config.toml
n_layer = 8
n_head = 3
vocab_size = 3293
activation = "gelu"
rope_base = 10000.0
qk_norm = false
init_std_qkv = 0.0486
init_std_o = 0.0122
lr_head = 0.00754
decay_shape = "linear"
final_lr_fraction = 0.0
batch_tokens = 65536
train_tokens = 300200000
dataset = "wikipedia_en"
Each number is 128 + 24 x the weight over the matrix's rms, rounded and kept within 0 to 255. Layers, rows and columns count from 0. Numbers have three digits each.

# layer 4 MLP down (transposed), 768x192, rms 0.0694, rows 288-428, columns 48-95
137106109118139101101129099141122121149156148083088138095162141136121128086140099132122119134084115169154102108102099108092082156128096103120130
171144105130136142138146133162149101108149146157126143132133133107126147109136134111138133138117136113144152131133139130150119120108130158139175
172103157110104155143093145165120124137109093085131160170143116118122095116117180123108144144152085177131134134144114159148140153088127140099122
169146162113130127137116119137154085124127136134109131152161126151136113108120133155129139095086183152132107134105129125117107129158130146134156
132127105149098152090119153135107098120152092085142126109117184139165162102190132118158135149135127113123176103100133142186140101146100114100158
097128147130150116152098128088117136153111121121116096138133151142157152149112139172139121112111080085129149108071098121142093108123082073153113
118121105133135115130125089119160115142090146138128141110054099133128149152121150118111142135145094107107146136117132125131118207161137160140119
114168108166125117131125120137122158109091102138110096138092091118128192141141127153118126092116140105138181150132133133164117104131127107111152
120151113115147124182112108079078139136147153112147135122088112108098121118110177125150111139111132136131128120126121126135159156146175135137094
119103167142082117116136145146101128163128110127130143109108078169112202145154120105172133134131142173094115107150125170094104117127108131104111
128112131121168161130099130113158076109188163128214097125142151132120119147120114156154118143178139117140123101118152111095124101163147118129102
144170128126176120135096154114101111166124114118152165101132149087135106116108150169139116133118162139178131100135124078148103094164089130112130
140120101166140129132148158133108144116165132129118127131149180064085127104117151104088097138145139136126165152122115151125117172139101123114129
148101156123153146099148177122137130127128134111139108137132116105131116109144179123149138164094106104130167146134166129083166159121128176119094
144118176142164136116150169138181149095093110098115098101102115104089105142126129101086108117104139088149109136153150136147110114130128140118120
085113096138155149129141154165150111126128151096134104108121113115141101115129128172157153123110116102158093139136077143150168146142149098100144
127112138120175136147128172097152108109124126129145101117125128158130119136113134106127117122120157150122138188132092081111106112137121111140098
167147137123114090122126117122124116158114115137123084135116146121143165159154150094165138092144127106114131109128138140126106104104173145126116
182109128122132129126174134130149106115135099096141144143149147110185139132167122136161165160124160145171087115091130117160136115133126092184112
163047126121131145137126158139106129143147122154132136121093126145134075112101132112117158120127126084140191125130131084134135120155137097115114
092063126113127147148093156079163116138134131127146105141118072126104123143137101139122088132103115120106145126100101109151168098126152089132136
148135144123131146137160130101183098132131138100125093102120138127121098143120132075116124139142136133114146100110113104110122126143130118156086
104104117124124143130119090160137095133145135167121109093119133159125129160130118096158110112131139087164145135149128115105138092137092150104141
125105155114134150165146124130055124157133125150142175115095082141119135138142133087141152119114155170144181130184095136157130121082121152142118
146118138120159129162124114147132170093129143125135127080090138187111141154136101117110119103128113123113163121161110137195161115130096139154113
087118155118070122111118129111116140159136119124113125149114107137144084140113140125158147134128129168150093155109133128131169116091098117179078
141153119120094135163105117115107078122116123130123142136132115150130169123151130128097137096101139087116133108082094137146101121138128133129154
105142134140128191100136125131147149139152124103138148129152083120128157113121138104124167085105140132126104114158131133123169132115136122139134
101137137127130148138138162146123120069137111152114076162114145144103135142131144143117093133138137098116127143139108166145153118095166114133164
120108117151136160145130108127139155115120105165145133165170159159156114120159160090178132060136121127113154132135126101095154172143128143120174
139115124118140095145133124125070098140143119139122136081144084093174086107090131136157094127133109115118101142098156120155119129125117124156132
124112113168140095124116102110099163126111105154118106146094126122166142109089127131121141109095119133109140104102099079094124158184156126151128
130120141113086120116110105158100153133129154172140116131137154125127162142147096080145097133135115168095137134202162092159105146113115080124153
116149135126119176147117111105135108072095147145143145065146131154127113112149116131157119092125123136093116140105141119136176113118068134141100
087164115101115103147097150137136132128108148088122128123082138153121172160104108097114140091118105100146123076153152138153105165132125111095120
119095122141137120156100142114110116115106121089082152120134108142111115119106162141128121126126147095145115127091155117160145116137140166124114
116120122133154126102140135141181114162095125123184143146124123178134124142111131150160122105152179141131120125129138122113136096158146106117137
143141109110164145142146102152115123138095136124115111096123145116132127146126147096133110141134133079136147124124117120148105134102096153116127
141110125093129121096061149161155139125143120120153100153146115133119142074089108120107140129125140165154162128147134090169141136148136070135100
105174146152132107094131102132183084131139105088117117124117135148119116172169153142132101108159136080120177100141132162161099116129160113112113
143145151131114141134121155131171117121114144129112152170151114109115144098114145142169122092113119148152126144122127090139093121121119108142108
194142137142098106152133126109076078171134166095146113149083111160138051158151144173162118108083097103119074084139153130109105115133093155176127
129146110121123140161114131164127108132120119142141105145164143138129112100100132115136108121132124100147136134112157116136145135148138133092108
108147107137160109094111137136157120132159089123077144136117158134158101153125157129159121142087115091087120139099112157162093103137151150127080
160100132114120140102152094085082113139097119115135155135128129114122112138159156143150184123160087141166106112125089150157084165181167082104171
127143168162140187118183110123103110116135151142140146161111160145092118175158118108112142112157155102176114091102129119105089061121162105132127
180148155128096146147182131129152152127101150133156174091122143099128123145114112079102153074146134127148194118158079157123122131131131126127100
155147115121170146172127142129112145127122133158118113110182134186136102111086161115140136105115128125139086129141156160143136170089115115148108
124128163135109155166143103117132129179107130119156085114149106160104095149154110142109117128149147145118129103126113141132119114133154104148095
149139131110116123129104145110119137140126110146072142114130137132177110115126125140152133142117092111132108120082109098154098127127171100145172
135110140170124160127105165125084093153147144101140138126142114155134061143135126113137129091155131123125135145096153180165140137126161110097115
128159151101108124181150140108112123139168134096141154128122106126134133157133083152146104107135113146123136148112108130160128134150127136144110
123135147171130108155152116141147071104094124117170116174150125198092094071106122118117161118156145121106092106126148123147121125069128104139152
142127112162137142145135179117134123112124192077136128120170083078139114128084123142101115138126142123131111147087121117152105118120154154139117
140125136162136156151124174144095131145116081164117127169148108132105099146122118134167154109100106122101105154117141121121152105140101124133137
091115126122108133150147096089108123143128169125106136127094092121119144113117138149128129112134134173114077122103090195159150153138139144129119
135144119127101111142087177104112119135149123095116147144162104111116110093115112105190114165118113142135094103111173098141112117061100147131116
124114123121141082130130104112158115094125133116083082127137116122139101102140092134114134136109167152102110130098146072128132138116110120128116
119148169128132119148096150122138156130159115151129115123099144155164149111094141113139114116150141121120169112134107153114155147098120064145125
114154162155112117134168135122112174140108178072106168150151118131156102127169114181134123136096113122083127164127115111104078111135154148135128
086153155168121136136118127111135105148159126127131157146167115169083163158149156140126137117120126200143132153117107110111123112153107111145120
072120086136159096121120108122110126098136091141144136097125138082144157114144143128095147131161111129174143155109147152156123158132128177148130
129157088139085148092091133118122091134113093140108167149153173125152134102135124130133150097121117142121158103131123121147138112092112133160118
124117128107083133163148124107122122142180136159112162102131135109141118085131153119081146144107129110128124090098112116110101149125132117108102
117128142119124100127098118137139087143132128121167128141126126149141102118134116130132115123112116140131115134090144118152103109096190135140100
085148154109144121129098100094179149142118184121116149109079129110168138112124089150173110118128096073091102173155121128114146144149131133126131
123109122185100079107135097143109210113145105170116138101117140156129111122124165111135145130103133140113134115166175132106118101124137115133068
146077155155125153113124133180123120102119141148100110147118140164142164117134127155114127115104155129129125149143173115132134134124115116127149
155133157144095145159119109132103161132106139087131175159105110147141093158139117139125137128103078120138147121160088139095102098113121141173123
126100129136204121128131151108132162165108132122116156136120128127169087160114082126109168113123122140137109139071100151076135135134176165148123
139128145141137102120107098123164112135123153148118119104095117117141161128104107136104154086137140114133128113093126111167147161111112143113140
107113117092141130108115131100149113123128108124149119133121122102118150116149094148168098150171121136094155127129084109127126129134116105122134
143131159188088115128128151127118116125093115156123131118159140110142113168113114127161094129083157124119124089150128123119126120113159135160089
175122141140121164120091130142090121135118134096182111131143157106080125137137099132105121123136169152138146105127106173172101128111139140101125
118111105133168160107106102111124112115142101138108138120145145123146127141142162146171143144132130090157112156112086135136090148071113108119105
108109084080133152086103122131110128142111154079101117134106149134109120150119124135124099130112155135133070167132124103151086144125138161144098
125155150132117129086150114118092112166106069131107126095159120093107111105151123082097096132099116162101114174138088100134146100151102146142088
152120130166115151124127149149104155127152096086108139135109154151119119119122164142093147116075101115129134141138099168141138107140097128153107
168109182161110087150089138127115123153135123178125138075115109105161097159101137157173112163128111126103112129143094116148078132111134093151069
132151077150124169132084163143146148112136149132140177134107113180112111151088093126108065142153125132131155116131139160137143127107125146135093
133122155134134131124121130160134129124122145168073153138094075110110163068116128149108145149117085153129105112109149141121109171157137150111148
114155079163136159091125072178147139157123151160087122137196159168123109109110120117110111088117143151158127133189132167156119107119116103083189
137124138155164127116132118125145146130133145117134135117121140195115147134129123140104139162143133133104131132129180194162154166084132164151141
156161115095063100119119127132096130127131086122117120145150159108167143144124092102146105125116125146131071127119128125075159129127118104085115
135148131113097133152167146132123132136138156158099137132117125126114154129125128127161152126114134112141145097168139111177162152127085134158115
153140153178137145095147128116124135152128131104172111113132082096136088112170176140155155143114078145120104112123150135138125118087126122139072
140120176118152092109150118111131127151134095138135141170079117078147137155134122141116134131137132121115103101144123172102168171125088158084142
126131177093093152153104134155095153126110118122097107130100113125143114134106151106123154110154149102125123112109137181113132124116099114109129
132157163116124159127153132144151092091103113134136090073094156119145129155098115088104116113107150056129185126147148152100099100056119145111113
134167103130158112097118103169166111131171146120139129104138128143133161128160111121109118100163164134112145122111117096191160139135154116130145
104131114110122120117159123111103151080113085112106170120141143126127150135115118135140103143147141147131201077159120162172166112159093122127180
102141096154108135116116116152152129129088138086130118126140104128109179098144130126121136100118125117124152139076150098093157115117167159165109
128127093121142106126132138137145123113157149128100131131122145110151118110201172103144141120135151157111125163155114118166095085134178148091131
117130150104102141109132158151081110122149137112100131109133133139114189083093095113140157091073139113157120159106131142150140184130108112145146
119154152122179157151130134118142131110165157139124135139160132126116116102147118128138143134126135117183138176113132149138158137124124104137124
128108121149100180135111150142138115122129128116100112104130139154135118122119095122134113129118187116119134142124141182123157087113181142106128
134140138115117086084148152121135153083115136128202100076116169099151113175128156154157162121147063144126102123141164121116107109149147107110136
109099136125145104115144074113102154157104072118087094123140146094160116140114133102146144134150122154143084094122105146132112144124139100162158
106113123123141109117140157146115120103132141161141147114121135130112138118137129145092153126171134124117130137113151134128131128194173145113113
118075126122089140127108096108147133138112122073138126093093128154090120160139146122145153131136127115150035145127140108135128083144142114136141
141081146166102157128087124157092118100148120166110134118116070161158144139128117120141093153094163142132136159137160122105108108129128150129089
119129069126159149151120138115138121145115141120106132131107117164115097118126107119137163146100146148138099148111117115132110144098122099108118
115113125101122146117133121135149108141124125152120109086112103117141118108119140134097111147156143133107129152104124136104122127157128153123126
115169118132140123079133078111086124125145117102150139076125148127138146139117092136116129190097122122120147190124172139080115158122113136143166
115116132120113104137131134120112123121157128143104149123173139079130144169128132149136104138098112140126108138160113120093142139128099123165090
143144161129169117120143128204160106114145150140167155136163137124130159158162099132148165113146129157147112091098184138134123121126154107109135
124153113108097142144156169124102148147110128098098127108119145109127143141160111132144148121124130106131121144078134148163154138090129139100115
122141111113155109138104148145124146106102140109129147124122128132129142140129125130108107157119129133152146144085121164096149147135140125124137
198144135101152128126109122130160137119131142127140105212103143107192186125104107145112143117089154131118119162140124135144106158121144121111108
109096134133066138129119113114119102107178110140141124107136081111141154117152144148156198129071115168134203129112157098175113115127145141103100
096155145108099164135101157131138116133127115089166099096127144090112176131090126099130152133112130109142128120079124173139152125149153130124154
108075112146122127132099122186127095153127155075173128109140120136115128087166078128132157115154120121133193118168156130128146161173145153140102
129086072123107140106112079139123094099072125130122112094118166138131158150134093119135125149143098115156077125124122119130132131075125104115123
143131101130131117103116108142103155105173142135122109124104131128137148139133146149151138128144136127134121137150160133140100106114122115107137
157167125126125135146101186130090099126102132125125116102125141128162143128128159156169100096160128131179102131141153090122106147110134169150148
111112154103119124122071160101098171139111102133130124112135152129114133144152119131127105109130147098129100122128092125105108113103136147159142
148111122131157117111125125147124109112117132126147124114144126097139163124124133107141110119129120169127136118113121131148099100150157169098133
158156115115134137103139116146137109138110167123100127118123170131110135130091139094107131140145087156129138101129141150092136178100126114139117
119139131109130111156147166129136101119115114127128123138189130138126076158135135128124156157151149123129116117129125119128144087159102149065112
114117111095165131148100107143127144143134108134132089108133094089116151124161103150061095119146133148121128143130111116120131152098082123161147
115152118127119125095088127059167106156188127123149148137153199120164141085121131166153121121086131138115181088090157115159100096151143162138122
124130153159075129120095119120145130160121174129157132105121114127138099114139150135148107146115120119129108122110165109115118120124119141126145
139120102070152169098118119098095141103145109092123144137142112099124095126116143123124172103111150126121082100096159120154103100131132176150123
100143106077153148135105148122134119136145123122132144133132136147138143137144116144144092119127137138153132105134105100126136127121138095112144
097111133140133070146129127165129096140138096156139154126149157115134132106106174124141130140194125108116096191111150130124078103121154143097135
166178150118150145126174119159119128119141124158143165177105154149165184132146108083170162128173118160152118131157116135107170146149088133121104
128108110095099136106123124131180135140115107131140149121140110133110101109152129094073082116141150095112151110124107145133103164132132140085126
139119132117114111119114116157107157123113139156118124107140123143136163119126149129139155102118123165117145129104125121109135147099121097063093
070129157136076177199126105140162079144117103106138138142166125132132112145108129117139128133123094135123161099128117153121123109118130124143153
111132154144123128148138155159115097124147127096158100090117112088175131152083117110117108119111135122125070171128173143113112167076141147109098
110097128143131123113095106150134132092124119140114123122131113128122143156124153158144101155111150164151073126117150163096191158150149124151120
112141150147076125140109156121140134145121097150123130130111117134151143126133131105119128152150130164111131073114124107122115163099116087157160
116133115092134138147129118146117135140067118122118099130109172081097136126106191107113150162087131118108152114146125128109104120148143153108187
119106143130117124138134150117116128143123105169119129144120147159142149100155108135136128145119146150114181115140137121148131115125115125088136
110137168151134130103118144127140142178112115141135125162109100123094134173101146142114156138136164103120107122155124123139145131132119103117139
122161105113132135152136156169117145124132128112136089155171127132133139121127147156130136124193123101111113149082166107141086076103116159152136
142108139126163118114110125108125126135129104165088115103116157116117149098099119135127108128118159135123157127097089118176143168078151134101119
137143147170096132097123136124073133118141140138132140113125156182094133139138126086159145150128137161144108097157106088148113123165103134149082
108107158122134133121145113097132096105111093111108175156092104183109087136135124125151158122125107116096048148121130131141104136131140165129150
141166092130166129144157156158145133104126115163116142141174094135134146144124098128103084169152097091153162141070117111133114097122129164104144
130154130131123140136112160173162139090150127094161110125137113120141170092111111102110076165134169147107136101110124154088128099113117120143131
# layer 4 MLP up, 768x192, rms 0.135, rows 289-429, columns 48-95
079102151145102092140128112096072171120165114115160129095148115136140139153113110138127178121128126109098151142171125111098166091172122139104142
112147141138145094133137132145106136111104101134107137165133184155088114152167172184107164106145112130105049125090114079093148136111125175130137
116154139098100125104154155158172146101156136117149098136116164120138136117109060134117137127145162155134158139134093158134124140140129093158162
127091116139116104169124145124166120116096185157148145100123130103103118145118117152155091109129126118158142129124118080138103171130107119096089
114125124101108094104141130118149092187112141071122136148146132171113159172119147162132164192111088127104175139152123140137099152136140147127154
131121103122104149128118157125100119126150131114136118115146133109133091149153176151134158147191128159121161153151154141114109185152118114109133
146143126107151131119096104101125131106149129131092150107157142133141128123121127113132139145195157091136132112116140131124113158181130131107116
120112118132109158121169105148110112124114111172150097121123124150110109149119102118100141122166119146123138126139150145146095131126143130091140
137148137164113142101182126090125156129137120164108191111148116115164103126152124130093129127096121131142111185181128107125136135101126130137132
116118126149108128115135084146074185156111136130132140123100137157133136091131100111134134100093084138115122151126126140158107156103124116073141
118133133137124127132203138121142149154134137104113071173103093151125096137143122115094120167177142132141150167098170146114110202108103145145108
156126112111132133111131106133139120142132111092153152102130101115128161150120141108107120106131118142112100157126149113108126095181133103119101
047128119156127115166137097142129143118141125127127125167165139108150165160124126134161119102132114115119094165089105177153097163150114136109174
112109145187145087118115098120125137148112153106099171160115112142128137143105127095067143113157146108150111137123138091153103061133132134129107
199123134187097132131155110153125074123130116121144121151114150117118137138150083142078131146158140141097171170110157101072091069097084123163122
143097118093135126106138082140116147124081119139140147147145112105129126115134148132146127136145111111124120077187143167165130100149136140130164
095113146112166125102158136126087140147152117074112140147175112137133129156144136157133101158097141130119144156143121149104109125139140117108117
111119132134119131127117112152097107091172110138120076089132153111139159103181163146144115094139119098084103126129092088126160162158133138092113
146157174126103113107147111113128130120136093112120126094146142119110144132112076159130101150168133140144087126138132180124111119147133148135127
098129158109128133131136103135177113135122160122095136079152124151123174132140145110095137161189151126119096119141168128143103133155135123133138
112158075135150074129076132124128155148137141173151119142156105123149123128104108153175140152148135133143108145116105139135121116134143146093138
115121164154121155143139162113128130132132133157135117168125099138147159113121133153123129105147117142085130141104116100133158137126122153114155
120125134152141120153131118084154131094135127142122111150108182127123096129100100152111116157161122118132097191102126116126133147127148127148084
133104147142109141141100134153148106079160099102096131142125190085149147142125159141096135147113125120150148137151116102181141127150102076146112
142136123159171179131125131082128131125170096087124118125161111133115125134133104133133128149127103111116133133144106125120105095164109143157125
102089127197157106106121101155110111164136143135092127159119187143134114141121106143153123148120141118135157106135130146096136176136077109086141
160159087140137077102084148107089094161075182094116117113128152135147105139116137178111122127153160142126142095148162129123113109093111117129067
146135136123155145118128128119113139169129161126170179158111115164171138149131147115108133186166148102124102138171137140143127098145136147131148
127123125089131089115100099141126102111117141094148144122084092157076109135140134172145127133171134115142128064122097121112097111097119121116079
134150093163122072138142132166113159167123137121108129149116151135108151172161127123119155180125119139155146097136114145153153137119125101069142
131155101189092148142136116084116097133126166103154110100094091126099091118146128118135173135130101155150075135120156118076121150107088085145138
123127128114134134117139125111165161137123115151106134146146120118140069141140116177130140136109109125151165101122116113147109117081097130142152
166111136091151118173124133133154124132138117062124176183106090116133107122113130127152135143153151137118105133122102128132137114144119142097119
189104166101141129102111102114142126132132150187137158142184133139134116111159108135116097138084106128116127137130125096102137133145162143150102
107140153155162156152157119109167120150105146148068136125142170112121165170151123128151126172073107172114119125133100119143095138153099126148131
123112099103143152126123132110052166131169148106082130120145139101150144113157117146093113120114092137137170081152099147083129125129134125119096
070142160152154089132077124175152154084132165174162117117173198129130139112146098125116131132108116151149108128129115104130136094138116118141081
133156115092105172161153063129165104150080083190126109135168153140061124166135125156119101125152112152131129141095127129106112154141128104104154
131094108123139103109119090123085159125142134183107090169096117109127126146095104146169106146127155164109078162137107142147164115089118104105160
145108103132121144163155119139136155143146118124132109042105107112120152178116118147081088133115090137097135083139135155141123141128098078145138
188182124180056098205179155111062069110103124132105097219104155139120063120174076221196046119082136113095161136084117054139112145157076146096138
156152086128122155132117130121163114111134139127107136121093115128147133146114155118122160174119144132071104116102058117085179119105124113156125
127143161145117124105148148123098132090154127142158126106122152115131172132101101161098100126111155123136135139139113102137108159141142116117168
070126152128093140157134146085150100104122169131133162116120108141131133116126158162132164118145111138149147142144095136102094159119118170131121
118161097078121132141131115151145118088163111127100125129150121130134110103132144134125097152116136139100167133132179091118146152116098139124140
131124098089149146105102128122151157154114116165117109117121100111115138171162155109150144146156114114133091141114154127137128093157141109073163
098150171159131151085134126127121111130129141101138141157103084108166133129149128130124119153105135097141133162115122078131141113134157158085093
141111138150152099138090124127162101121124138136118166104151114162116137132086119139131108137100141136130190138131176108173132147157129137124112
134116128164130140100170124171159166121118136103153122127167114121132144133120089147101108133129122113131155112141138144157127099123113114113174
108110125142144136157134109162119141152126113157129101112108171152095090083172130115111155089123138132126126135149078109104147140176101112136135
154134112142156146120148133136122128138151154147153147167161123129157132103115149125116159140126112118154127153167114153081156128117173131123151
147102106158138115131127114112169148122125145086164145173145114125094114129103079167152118137144121097103096140140165144138136104109143125125124
168162147150135114143107161097144157116135129113129139160137127209109111109094110091147143122085103128124092135087133148111101126104112114123115
103111142138165147105162117144118115090132112114143129126128110089140151109155118117126117096129124129132151139105122094137110116107134126108153
125155091137097101141092172137110121132139127114140117133126088132102108112129133132130133135129164127126176099161130115103093123132136128105155
124121116135124141084159091141138129120138113120144046130108135127098118158115113120120124116125109115151159158128144116140126124180170106106137
126082123169147170093123116141124121128144138142118171109085125130141163123114121115171110151115118102134160149134114129155124110112092099141144
128104128087105103124124114135152176164116078119130163121090123120119136117176142150112165115158127149092185129138108116124124119134166120113069
106128131158147126149148115179128097153176133134108190128124138159182111159134170140127129148162132138124151117151144108139109101128094117121157
121119120111139105140147150159118105112082120108107092157101106143148124097133106119103180155160141104125111153148097143124131160112152144146201
125163161108127153091142160143124124155113127148116129124084120147119129162153144143130149101120097167126130135118105100114138164162111137151094
082101124147161096142181118150113096144121134121104137139200109108103106104126163136097119154098086152140112117133094092144135127139093074141090
144124159141178101108143135131166129123156149119121089146084124139135132121099135156124145134137139108148114143145123140135134089154128161152114
134138104161118127156161140139133128109118085171117097156151128128126129122129127136125147123160120147113104135153118131111109158117080146116135
144124109177145131136120152079125098120137115171140157137134134175097110155120112149098145096151139155149167143105131122180124123120088136120130
152164121143086127135122147177133141105115104134068089095172144111114172148118155091154112132135149125152087112101130134114170092147132089078150
103127168102125106139129104124168136120143088102158112162147132073125158157123100168131058153159110109150132141135106155158096168148150123119112
135110134127152128113102146126178143120136157122114117087154117132122128102100120114148102120132131124106150121165130145174137134143111161097087
104148137117148130143188115106107091115145128148132108124119157142116134133169097086086161084131121152119071132124127128154123117106128152154151
122120097133121149134131100146102121082146120141124142140129136117104127144137115157111120175145156134124114142173116118124133089128140106124152
148103152155139182158118129143095107130156115177113142142120097157136119136105127141126137092138129113099132093129147127106110149169132119110134
114119167102185138118185129146141138154130150146113102139105152120132114131138173156158146170117101100150125139162166120125113150149168141093148
129113112117169129179154137152108151170103108119087133140086153098131150145134114130145161131131160140147141109128088115094126102102150110128128
137154126117101155180158141146095145137117163123117151145124130123078158103076127064142140133108140130091122126188134103085145121131129125105128
153160107150167154136095100142132143114093123143178129139117170128167145135123123120125123094114127147119128131105106122100102097133138144087133
166129155102130153138121134143182079127142130141134125165142145131164153111114134169115173116151147098146150134118141181133125132084091112132129
103098118136113174157183162126166146133141109148121102138070130121167143132098065144147075142134105136121128171104135137104145123127100138139159
098159092123183155157108099109144144044138153137118100106122138139158151137169146162150106095125109141167133123125143133132129102148121121129179
160129139110115150123144145151178136172122158153162137128144103084096123120135120113169143107094147175129130128145120156125149158081087093107120
142162095117133107154109114129149127108144151082148145119121119111162133121135150155132129143102157122118087159079136142142176179152153140117130
159131164144109128090090109130103104100111112125116152136127140173133085163100174173133098133160092157182114100115105161131157146127071107158075
105123109118144166137144150117118114135166127135051103164135132128173135182137127134094127104133162074100129127165113098126128075130123100132153
141095159153124108154129138096112124108094131087106118154161103149119144116158144195134106099135164139158147114142120091117164129120093129130136
138150089162117101150093147132136142102132135152126129098134113125161128141124147108116112087126126088082155119132083146146109137102138105168136
117115112100129133123152133097159147132089146159087139149123142080143130116112104140175136161146128152126138161119081128092090138174143108155105
116144104111108122169168077105116112122150132117101149144131105107113140145129110091149069085142120151145107121116145169079149110130169133139125
119106072122178130141143108098136086141139118111181136113171164148154115146111164112145135144111130106093147163181105089119128122198125114104136
141141153133135140124129155113158108133126161127159088107123106128125149117103133129163134098124105143087120129115166108124116121183156028093152
118140092116151098138122105103076129137122111149171175168161173091118164141138130105134089135147103149119152112130110125102159109156147096128141
120129082082123125071090190102097144114097139104126103130131143146119134125141094138121084139134108142136165140144148141120150100119068128126124
132082148174154132099142113090139100103104132136134135142124146128113152171141125106137113111141127171128115148131071091136104141111080127159117
148089105172171134132131122102146150139153113158156100137118119152150137081165144152095124173088118077089154113123159130123116107111131124136163
147126180126126112142122180131150113169139186138136138125147130079122126134130129134144122117126124098145118129140135111079134122146078108105141
114123122119156092130143115144137139142105151106132132134136100118126161131106157163151146137112140135102133117116122128117101105156078118133154
122100130142095106103103163140106106146079129117113110109111135153143095121105094153128101151204126079093127123164124111095119123169115142124132
115124139111119118119098136089132091124075086114150108086097143129123170105135155116162103149187109131119146140128106148137125137139111095148125
134154171158161102112127119120168123123138124136154151137085127114092165147146130111113150163137110116136138165129124065145133107114135152119094
130119123101129110098167133147146171115153107104125127091126144103116122144126144119182103184111126133173101153165131154133106141133095121091148
136142115152124151142128097135079173115124141115156140139130101087086150157137141084144108136148153125152144094109144113138142123137140118105136
145142106100120131138157151167138115195089177110078158122088150114104150147142167098145166132128152129137140111148134157105160128153164111102112
145086130134187058139135152137087151115152134142114151174132094114148130127107157121093079131121171100117140095102116127113126109143142132176152
143085107096116151154161187140136188121158126142111133122129187119128107103095168123100113187134144104148114170116166117124096103088089113119173
141142089170143113111139118153097171129109135133115114119119101097118133114088139169158117121126185154133144124160144154135087100124107100111132
132116139135109143126100141129165111154125107116126126128106119131155135137130119122103122148155154144126147136116136155140072151106149118108132
136118125130123114152145130164175114117084142095168103138153144152082109147092148137094160171114167070143120160110095129160061109108091113133137
167141152159152096102150103096110121140130121120149130120120128156142117155118159125134123143149106116131154140136148107113123126139137139128105
116093121193140122104158117153110144137106136093115111144152122123127089136135143108130117144146088133106089125183119116156138133135112135106147
107119068178113130165176142152142130163127133129138160147162124167109147153126108169179169126132154127171156147102119132117124108115129094132113
163113138135170151096176100160181134113124163095072114150104107111128111106117106105123131149129089179083146110135150139125125130132146119090153
126094112134110133108194126136103131146116143153134077127100126128130105144096133162139104165142117143122159163148155115164149140092152150080155
155106127095126119123172126143113115107135093126131139121141110164121164141107168091146142165060090126118139130090120115098109104119147140108094
137168094123123131137130124133115132128159158130186132149120118116129130121128142165121173171113117130138135145113128060151114142180110117150119
141113101098137113151128118135151141136144139127144145117135147127142113132131131136120131156121170127099127162134141130138141130132123133109129
127104127125143175127137123134112154088104118142136147155124125119098141115154137099111120164077103111115110140127087153106117143124129094110096
157143091104173142090156113144127104108102110128153134101127128100162134121096158132120120143139122162121123151140132124120122147133168132156133
134153098147109154126139127095150128142146124135139115095092125107122094129175136112098171166161164102140101175139092132147165133164129130139141
106111113167114130151134122176117108120111121168123137111117141197119070142139091113109136123127141150112113102076124134139129093078129148113143
143101109165133108103130122108128113111098114114085116153113091190136157102118141105155120105120134126129127125109087112154127145141158100102171
173146140109127133127163120113159135109115120128126100125135111124123144157084143104154132167136119173142143150127154128092162156158152138141124
165147116093125146153119084100144108145144107145142095161106149133132122145105064111089126121087114046189118154084148100164103086132132104129165
133152109132122151109131130121102129091100147119130118164137116149167146129105102078102162074118180142138137115180128128127118132112148108154118
149158129152099116189122109129111128186158139082124111099122085139127091131150130135204122108140156156132123140130148101128137143099113130120129
143157146146111103112123127152109122124130122104128143120130134144141147105106124143099151098110144109090128117118120140151144141110126125110140
119109054129097138142137150125131130157135130142128156119099145167168142086110133096090152136142137108099129126112150121109138172155096150146139
137149148147118078123093155112117140113142107120119092129116133140111128142114144148129113138115090141115141142112083096097147136142104153137129
116148171132123103130160155145116125120133142148132151115129125115129161116106144155205107140124145115151130147114130095135099141146110142130075
138103151107092162151067142132087097118138137101133113148091099124134165137109141074099097128154105154135135163159103122186151134096115065152145
132151121116150117105114131104150146117156138128103114156122124107098134133116163126130119116119129162051102144129093117117113138104154169109127
152122133155097096126130108113139172147090125114121127120172125107124137128136117134116155130178088148142135133121115135129125109184105144115173
152082104126122102085093062142160142112145151177132124138096073083117130142155130122154143150101129098111109167103155155102142192121110117103146
121114115150173114094093132126086133098120163106143148137129121148114164116121137115153132110155098127139131184126145169143097128145125135129128
118110157096142074117116160111130110119218137117122119121144119162139124094162109126104088100161126159117178153138077134155123116137128135121091
137162104146114130122125118112144116126106170128057135144106095117125132139139088118105154066126114115135113164100132145083147127095132080137110
143167125114127140164134142095165111131118167107082108159131162133148131110118138144160134153170118176074159148136124170143138129055152143087167
152085106138152148111161162116091095112129144124119145126129110075119132088123125153131147134102120140149143117171127171145123152133137114123109
120147095139142120106120115174105103150159148089173105138107133124124135137132194126134156119132115164139127114143164145096141138148149140120141
168164162132078093151113114132130096079114126111079128123110118142162128144151127145091104132123114124111114107187145146141146158119085121135167
097143138148136129156144138100082117119131143110119111132093125109150129134162131149153072097109115150132062080134099101109094050184081137134127
098155123137152098109152120113135072098121170107144092107134164138123106142124150136167105099076145143154108122113145143178115113146172097099099
173134142107119112118154147111161143118176118104116154149129162141126157132098095172135139106103115144153111131103118117130106107176117139081133
147136106148081130098164127138108144131100152131141116097106146163138120114139125101133149099135119094108133147159152128137126108111125132149133